Weights of a small transformer language model.
Size: width 192, 6 heads of 32 (3 for keys and values), vocabulary 1521.
Architecture: rotary positions, tied embeddings.
Training: 994M tokens, 3793 steps.
Each number is 128 + 24 x the weight over its row's rms, rounded and kept within 0 to 255. Layers, rows and columns count from 0. The size above them is the row's rms in percent of the matrix's.

# layer 10 MLP gate, 1536x192, rms 0.0903, rows 843-853, columns 96-191
size [ 92  99  99  95 104 103 104  99 101 102 101]
[[116 125 113 103 138 124 154 137 146  76 158 171 157 163 115 115 141 143 134 131 149 157  79 146 158 158 128 118 101 130 176  82 137 101 107 145 157 103  81 167 132 145  99 144  84 147 104 104 121 136 127 133 106 136 122 158 144 142 141 132 137 129 114  85 159 127 160 133 111 140 105 107 147 123 130 131  98 138 157 135 142 172 134 102 149 112 124 138 109 116 153 129 127  92 126 152]
 [115 153 144 137 156 144 102 121 105 115 167 132 101  79 102 111 160 175 104 146 100 102  75 143 111 190 144  91 159 150 158 116 107 146  76 164 153  91 147 133 147 124 135 126 119 124 147 136 144 140 128 152  79 118 170 108 141 112 127 137 129 140  95 169 122 136 171 113 115 147 115 159 145 106  86 126 139 167 123 117 145 125 136  60 109 135 128 168 142 114 142 136 140 120 147 139]
 [ 95  80 138 133 135 106 142 131 138 147 108 110 150 141 146 128  90 105 135 174 118 131 160 101 114 142 155 126 115 118  96  99 137 135 103 157 123 100 133 144 145 104 150 147 139 167 105 158 130  89 171 157 128 179 108 125 125 130 145 112 159  92 126 135 141 101 108 151 124 159 139 147 107 111 109 113 142 127 167  86  97 129 138 151 171 118 133  96 153 156 127 133 157 127 139  81]
 [163 169 123 137 102 131 140 148 133 117 126 201 130 126  87 135 158 112 163 143 123 123 174 121 115 153 103 131 134 167 119 137 117 144 177 128 118 163 143 145 149 113 141 116 122 131 127 118  95 122 188 156 108 130 139 113 144 131 145 144 114 122 112 129 124  94  82 109 169 129 126 158 139 128 114  82 135 118 152  94 112 130  93 108 163 106 143 111 106 119 159 136 104 131 131 130]
 [154 143 134 153 135 154 146  86 132 122 132 104 142 125 134 157 113 136 122 156 113 126 111 128 142 146 158 155 123 159 147 118 128 143  86 131 131 119 104 114 159 156  84 152 143  74 176 118 137 119 108 152 108 158 160 168 146 124 111 129  94 113 159  85 152 138 104 129 139 112 136 114 155 155 101 111 139 124 162 150 155 136 144  81 133  95 151 115 101 170 115 159 116 153 146 128]
 [120 125 133 176 121  96  95 121 155 122 106  99 179 148 163 119 124 107 110 131  94 113 101 117 124 133 148 150 134 155 127 177 168 108 122 157 161  97 179 112 109 156 125 132 121 160 121 122 172 127 132 111 133 165 125  93 140 141 125 111 167 132 122 102 136  92 107 109  81 127 116 134 113 130 114 124 109 156 126 127  97 137 121 112 169 129 134  99 122 114  87 135  96 160 122 168]
 [102 120 153 108 109 122  97 125 104 112  84 130  73  85 134 154  82 142 135 102 140 110 104  93 159 158 141  92 120 146 109 155 102 165 123 137 150 148 117 122 126 122 180 142 131 121 142 148 144 132 135 163 145 168 155 152 123 107 117 141 140 157 100 152  72 130 164 132 106 184 129 107 160 138 167 111 111 152 123 132 121 106 127 137 116 105 107 100 134 155 118 134 126 122 131 129]
 [153 174 118 128 127 146 145 138 159  79 138 104 151 149 165 146 135 176  75 176  91 151 136 154 110 118 134 167 144 111 145  91  85 102 159 136 163 126 129 109 155 141 135 182 164 145  93 133 118 115 151 186 132 137 144 114 111 150 157 156 141 137 147 167 115 138 143 102 171  94 114 155 122 138 134 113 139 141  95 135 136 174  96 118  75  99 153 108 163 144 111  82  91  88 146 157]
 [160  81 117 144 162 104 131 109 131 148 137 106 153 137  74 150 122 121 113 117 121 153 171 107 141 128 156 122 154 145  83 154 125 113 140  92 159  95 136 150 125 132  91 100 125 100 117 135 118 154 141 119 144 112 142 123 128 181 108 121 134 129 103 151  94 186 139 125 120 144  85 151 149  99 122 106  81 133 123 208 142 116 150 143 134  95 165 137 135 104 170 125  99 162 117 129]
 [133 118 124 143  82 114 113 152 119 138 163  73 113  96  94 150  70 141 179 192 113 127  55 119 139 172 117 124 131 143 115 148 128 143 112  97 110 126  90 121 115 143 157  95 132 121 109 111 104 168 154 174 142 138 114 139 148 151 150 107 101 175 142 143 142 140  81 136 105 109 118 133 147 124 121 142 107 128 165  98 104 134 118 140  95 135 152 121 121 117 143 139 118 168 115 128]
 [111 124  93 136 182 110 114 129 120 125  89 150 123 101 110  84 114 133 118 103 125 116 118 121 126 123 123 143 101 142 134 112  93 130 126 147 174  87 121  89 133 138 115 152 143 106 112 143 135 140 111 144 108 152 144 123 145 147 133  90  77 124 142 105 125 180 151  94  90 139 122 133 128 126 108 102  84 103 111 143 138 125 127 129  97  85  97 103 134  90 102 135 117 136 128 122]]
# layer 10 MLP up, 1536x192, rms 0.091, rows 843-853, columns 96-191
size [ 90  93  95  94 100  98 103 103  97 107 109]
[[103 124 114 156  90 144 120 131 127 113 167  97 125 109 109 152 146 116 155 156 102 148 145 148 116 126 139  88  90 142 148 132 112 114 147 111 152 106 134 125 176 118 136 182 139 153 176  80 100 128 124 114 138 140 126 121 129 145 104 126 118 138 133 101 141 144 126 115 115 113 117 109  91 160  96  76 113 146  97 138 138  95 107 142 178 110 105  82  86 141 145 179  82 137 125 131]
 [119 139  86 159 107 110 142 135 102 168 131 118  89 103  87 138 118 122 133 138 184 161  78 121 131 163  98 116  99 118 106 138 112 176 180 144 101 112 156 117 117 147 170 103 104 166 120 134 160 178 134 116 158 105 139 103  99 124 164 167 124 103 151 139 138  93 113 169 111  81 124 167  84 167 131 148 138 112 131 149 136 127 159 140  91 121 138 127 151 164 135 121 130 120 124 112]
 [140 132 132 125 145 117 131 163 133 138  87 142 165 125 168 110 159 134 160 101 116 117 142 127 155 120 142 127 165 113 110  98 138 151 105 120 114 150  76 124 120 140 140 120 100 143 136 128 150 123 123  95  70 196 120 168 128 137 152 138 118 128 126 100 106 120 142 111 148  93 103 148 181 136 122 127 122 146 127 101 131 158 109 140 158 104 141 132 102 157 130 117 125 155 176 119]
 [ 87 134 124  82 151 122 154  70 138 137 144 105  84 107 101  99 181 133 104 120  92 120 117 141 111 135 115 123 167 159 133 105 163 116 147 146 127 108 129 121 131 119 131 118 126 111 136 126 173 155 124  88 114 140 148 150 134 148 141 160 117  93 114 164 153 115 147 115 148 101 129 104 140 157 119 154 151 122 117 129 107 145 149 140 154 134 148 116 102 114 112  63 127  81 132 101]
 [ 94 107 117  99 115 106 121 145 146 113 104 165 111 136 134  95 113  91  92 138 111  65 140 126 155 127  95 140 145 122 153 164 131 128 127  94 156 190 149 112 131 139 137 128 148 115  82 148 121 104 130 154 175 113 159 118  93 169 158 164 199 131 127 139 146 104 158 120 134 130 100 142 126 145 145 134 124 135 127  75 151 115 145 110  83 174 112  97 156 146 132 146 155 130  97 154]
 [150 119 144 177 120 137  97 113 141 185  98 129 122 133 126 114 138  97 122 134 141 113 157 104  85 147 123 148 145 152 147 138 162 127 122 120 124 174 149 112 107 136 110 119 138 141 127 158 127 184 126 151 147 113  99 136 120  86 134 147 166 108 138 129 178 106 110  86  96 142 106 149 140 149 117 145 107 125 126 128  87  89  92  65 128  56 113 138 146  90 141 119 115 114 125 129]
 [ 76 144 135 143 125 131 170 116 132 142 128  88 137 131 143 148 140  67 127 126 143 154 124 128 137 157 177  92 162  96 100 123 118 134  99 128 109 107 166 130 100 162 128 165 153 166 124 138 142  85 118 103 154 161  64 121 102 132 125 113  96  67 104 124 136 187 136 139  83 118 117 156 153 120 133 118 125 146 111 106 153 159 120 117 131 144 182 124 119 143 108  99  99 108 131  95]
 [142 130 138 116 159 145 126 144 136  75 120 142 153 163 112 119 139 159 144 129 152 135 118 156  82 128 114  88 125 165 139 134 116 101 115 170 165 109 109 178 106 103  93 131 161  73 106 135  82 123 110  79 166 117 127 157 120 135 131  90 128  97 121 141 127 170 118  87 130  94 146 138 151 120 132 132 108 128 136 148  88  95 159 117 117 131 144 132 115 106 119 100 153  69 103  81]
 [160  97 160 110 178 113 143  88 126 117 126 108 123 137 107  92 115  95 133  73 123 130 148 173 100 107 122 106 114 133 143 136 147 107 108 158 133 137 127 126 123 159 109 125 120 159 141 136  90 165 107 113 129 156 114 135 163 145  97 153 149 136 106 101 146 153 123 158  83 119 129 100 154 149 169 142 116 136 161 137 122 115 137 139 161 112 138 105 176 149 142 132 113 126 123 120]
 [139 150 127 114 108 125  97 138 136 139 143 153 128 106 105 161 160  89 110  81 153 122 132  94 123 112 170 122 106 128 168 129 110 158 148 127 126 114 152 127 109 121 143 164 100 113 125 122  84 138 108 147 125  77 136 109 123 154 120 119 152 151 123 157 136 121 131 133  88 107 133 161 127 120 105 160 146 118 108 130 144 152  81 120 141 100 130 178 123 135  83 123 142 111 167  83]
 [102  85 142 147 108  98 120 158  93 116  99 138 117 136  86 117 153  97  67 138 134 127  61 146 128 117  98 133 122 124 137 106 117 171  81 127 132  76 149  92  98 110 119  98 129 151 142 110 145 135 144 120 110 124 104 119 144 140 108 100 107 119 113  85 163 125 135 117  93 131 132 117 110 128 166 134 141 108 137 134 129 109 143 135 113  93  97 142 135 135 117 136 136 123 107 128]]
# layer 10 MLP down (transposed), 1536x192, rms 0.0883, rows 843-853, columns 96-191
size [ 94  95  91  93  98  93 108 106  95 107 111]
[[141 160 127  98 127 161 140 128 112 136 144 123 118 131 110 129 137 130 165 149  95 143 143 153 113 148 142 122 141 149 138 181 152 146 102 112  87 136 126  91 125 123 147  94 121 148 137 124 152 140 104 139 110 114  98 144  67 148 117 108 186 129 121 174 113 146 116  97 156  95  91 125 130 125  87 139  84 128 129 138 103 179  51 144 186 159 139 124 131 141 129 107 109 148 104 120]
 [118 113  71 118  98 159 145 175 117 141 162 138 165 133 133 158 134 132 146  94 127  92 160 128 132 152 119 123 109 116 127 140 167  85 167 152 145 127  98 194 100 145 152 154 155 112  85 160  77 153 120 161 115 145 121 143 125 118 154 118 136 175 125 134  80 115 163 134 174 156 114 121 132 100 176  81 102  90 134 125 125 114  98 138 162  97 124 122 128 109 125 148 171 148 166 144]
 [153 130 129  88 150 119 158 112 147 144 111 167 119 142 152 104 164 128 155 164 168  97 135 119 143 106 119 142 134 144 150 152 120 166 176 130 132 115  97 119 139 105 181 107  82 146  90 110 103 114 130 133 133 109 163 131 127 104 132 104 141 182 107 119 175 118 161 125 173 102 125 108 149 160 142  88 138 163 138 129  99 107 130 110  92  95 135 106 144 113 121 125 141 121 137 136]
 [135 124 140 130 109 114 125 173 115 134 125 157 117 133 116 171 129 162 141 140 153 127 158 138 133 133 146 151 104  94 118 134 113 154 111 139 153 113 160 192 143 149 126 146 153 136 104 112  74 103 140 183 129 129 111 109 137 112  93 153 151 133 130 152 153 135 115 138 115 149 134 125 132 163 119  58 161 182 149 112 112 149  94  97 141 127 150 102 115 134 163 141 144 150 130 121]
 [154  75 142 128 116 151 110 109 151 148 119 106 142 103 121 130 141  92 126  93 135 114 108 152 205 145 146 126 145 134 137 148 119 161 127 121 119 149 130 155 132 117 146 118 129  98 124 131 146 192 120 140 124 141 108  97 141 126 110 139 105 146 101 185  99 138 148  65 110 122 131 120 129 127 148 157 132  94 166  80 132 120 155 115 134 129 132 117 161 145  90 134  94 142 135 126]
 [124 121  78 148 131  92 119 117 117 131 155 156 164 105 103 122 125 136 142 119 114  99 139 149 108 185 138 128 159  86 127 101 115 138 112 126 125 139  87 152 137 133 121 163 126 113 134 138 122  93 126 129 157 127 132 129 105 134 147 129 121 138 118  81 163  80 179 163 138 116 124 100 150  42 119 104 166 170  99 162 155 107 131 112 119  94 103 146 137 108 163 137 134 107 149 144]
 [148  83 134 140 148 118 156 161 159 159 139 153 126 145 148 159 155  75 159 149 129 114  95 119 115 152  92 130 155  68 114 131 107 130 151 136 114 164 150 144 157  96 111  83 124 103 134 148 111 105  95 100 156 126 133 142 176 140 196 137 155 150 103 150 121 110 169  83 127 162 176 123 130  59 107 130 125 197 173 107 122 106 161 122 164 147 126 149 107 130 116 130  79 133 122 137]
 [ 93 109 120 110 134 151 114 149  90 138 169 138 162 142 150 112 170 131 148  68 136 127 136 129 152 108 139 162 107 183  80 122 140 176 129 150  77 113 156 145 137 127  87 116 152  84 164 114 170 156  93 151 121  90 118 129 112 142 121 115 129 104 136 121 127 137 118 129 143 127 153 137 124 131 136 119 132  89 121 109 147 124  92 147 160 128 140 130  92  66 162 132 166 127 116 114]
 [116 146 213 143 129 114 134 148 116 132 136 139 137 139 117 156 127 179 151 117 101 192 136 135 128 161 155 119 139 146 143 134  91 153 130  84 180 112  96 147 120 136  56  95 135 124 141 147 122 140 116 133 142 156 119 130 118 139 114 150 123 109  70 135 141 128 105 121 109 118 117 128  74 138 132 128 143 159 121 126 124 170 162 136 144 121 153 135 122 160 147 126 142  82 101 121]
 [134 139 125 115 152 125 102 119 150 127 118 151 215 159 146 142 116 160 163 106 138 112 138 100 154 146 139 159 122 111 144 141 113 153 158 162 168 146 177 159 116 150 133 144 140 151 124 154 122  97 113 178  96 134 128 113 105 117 155 134 120 135 111 100 120 132 167 130 156  98 109 146 123 108 129 108 146  98 126 102 187  92 135  74 154 161 152 108 138 143 161 118 142 101 136 125]
 [139 134  83 111 106 100 145 111 111 119 143 153 134 136 173 158 131 149 118 118 145 157 132 137 177 105 107 121 138 148 118 158 140 142  95 141 111 110 143 123 128 102 107 143  87 173 139 119 136 112 106  95 123 100 134 158 140 131  74 144 169 133 125 124 123 103 111 146 188 144 151  76 159 153 118 149  84 138 110 124  93 145 151 145 130 169 131  93 122 140 188 137 150 136 134 104]]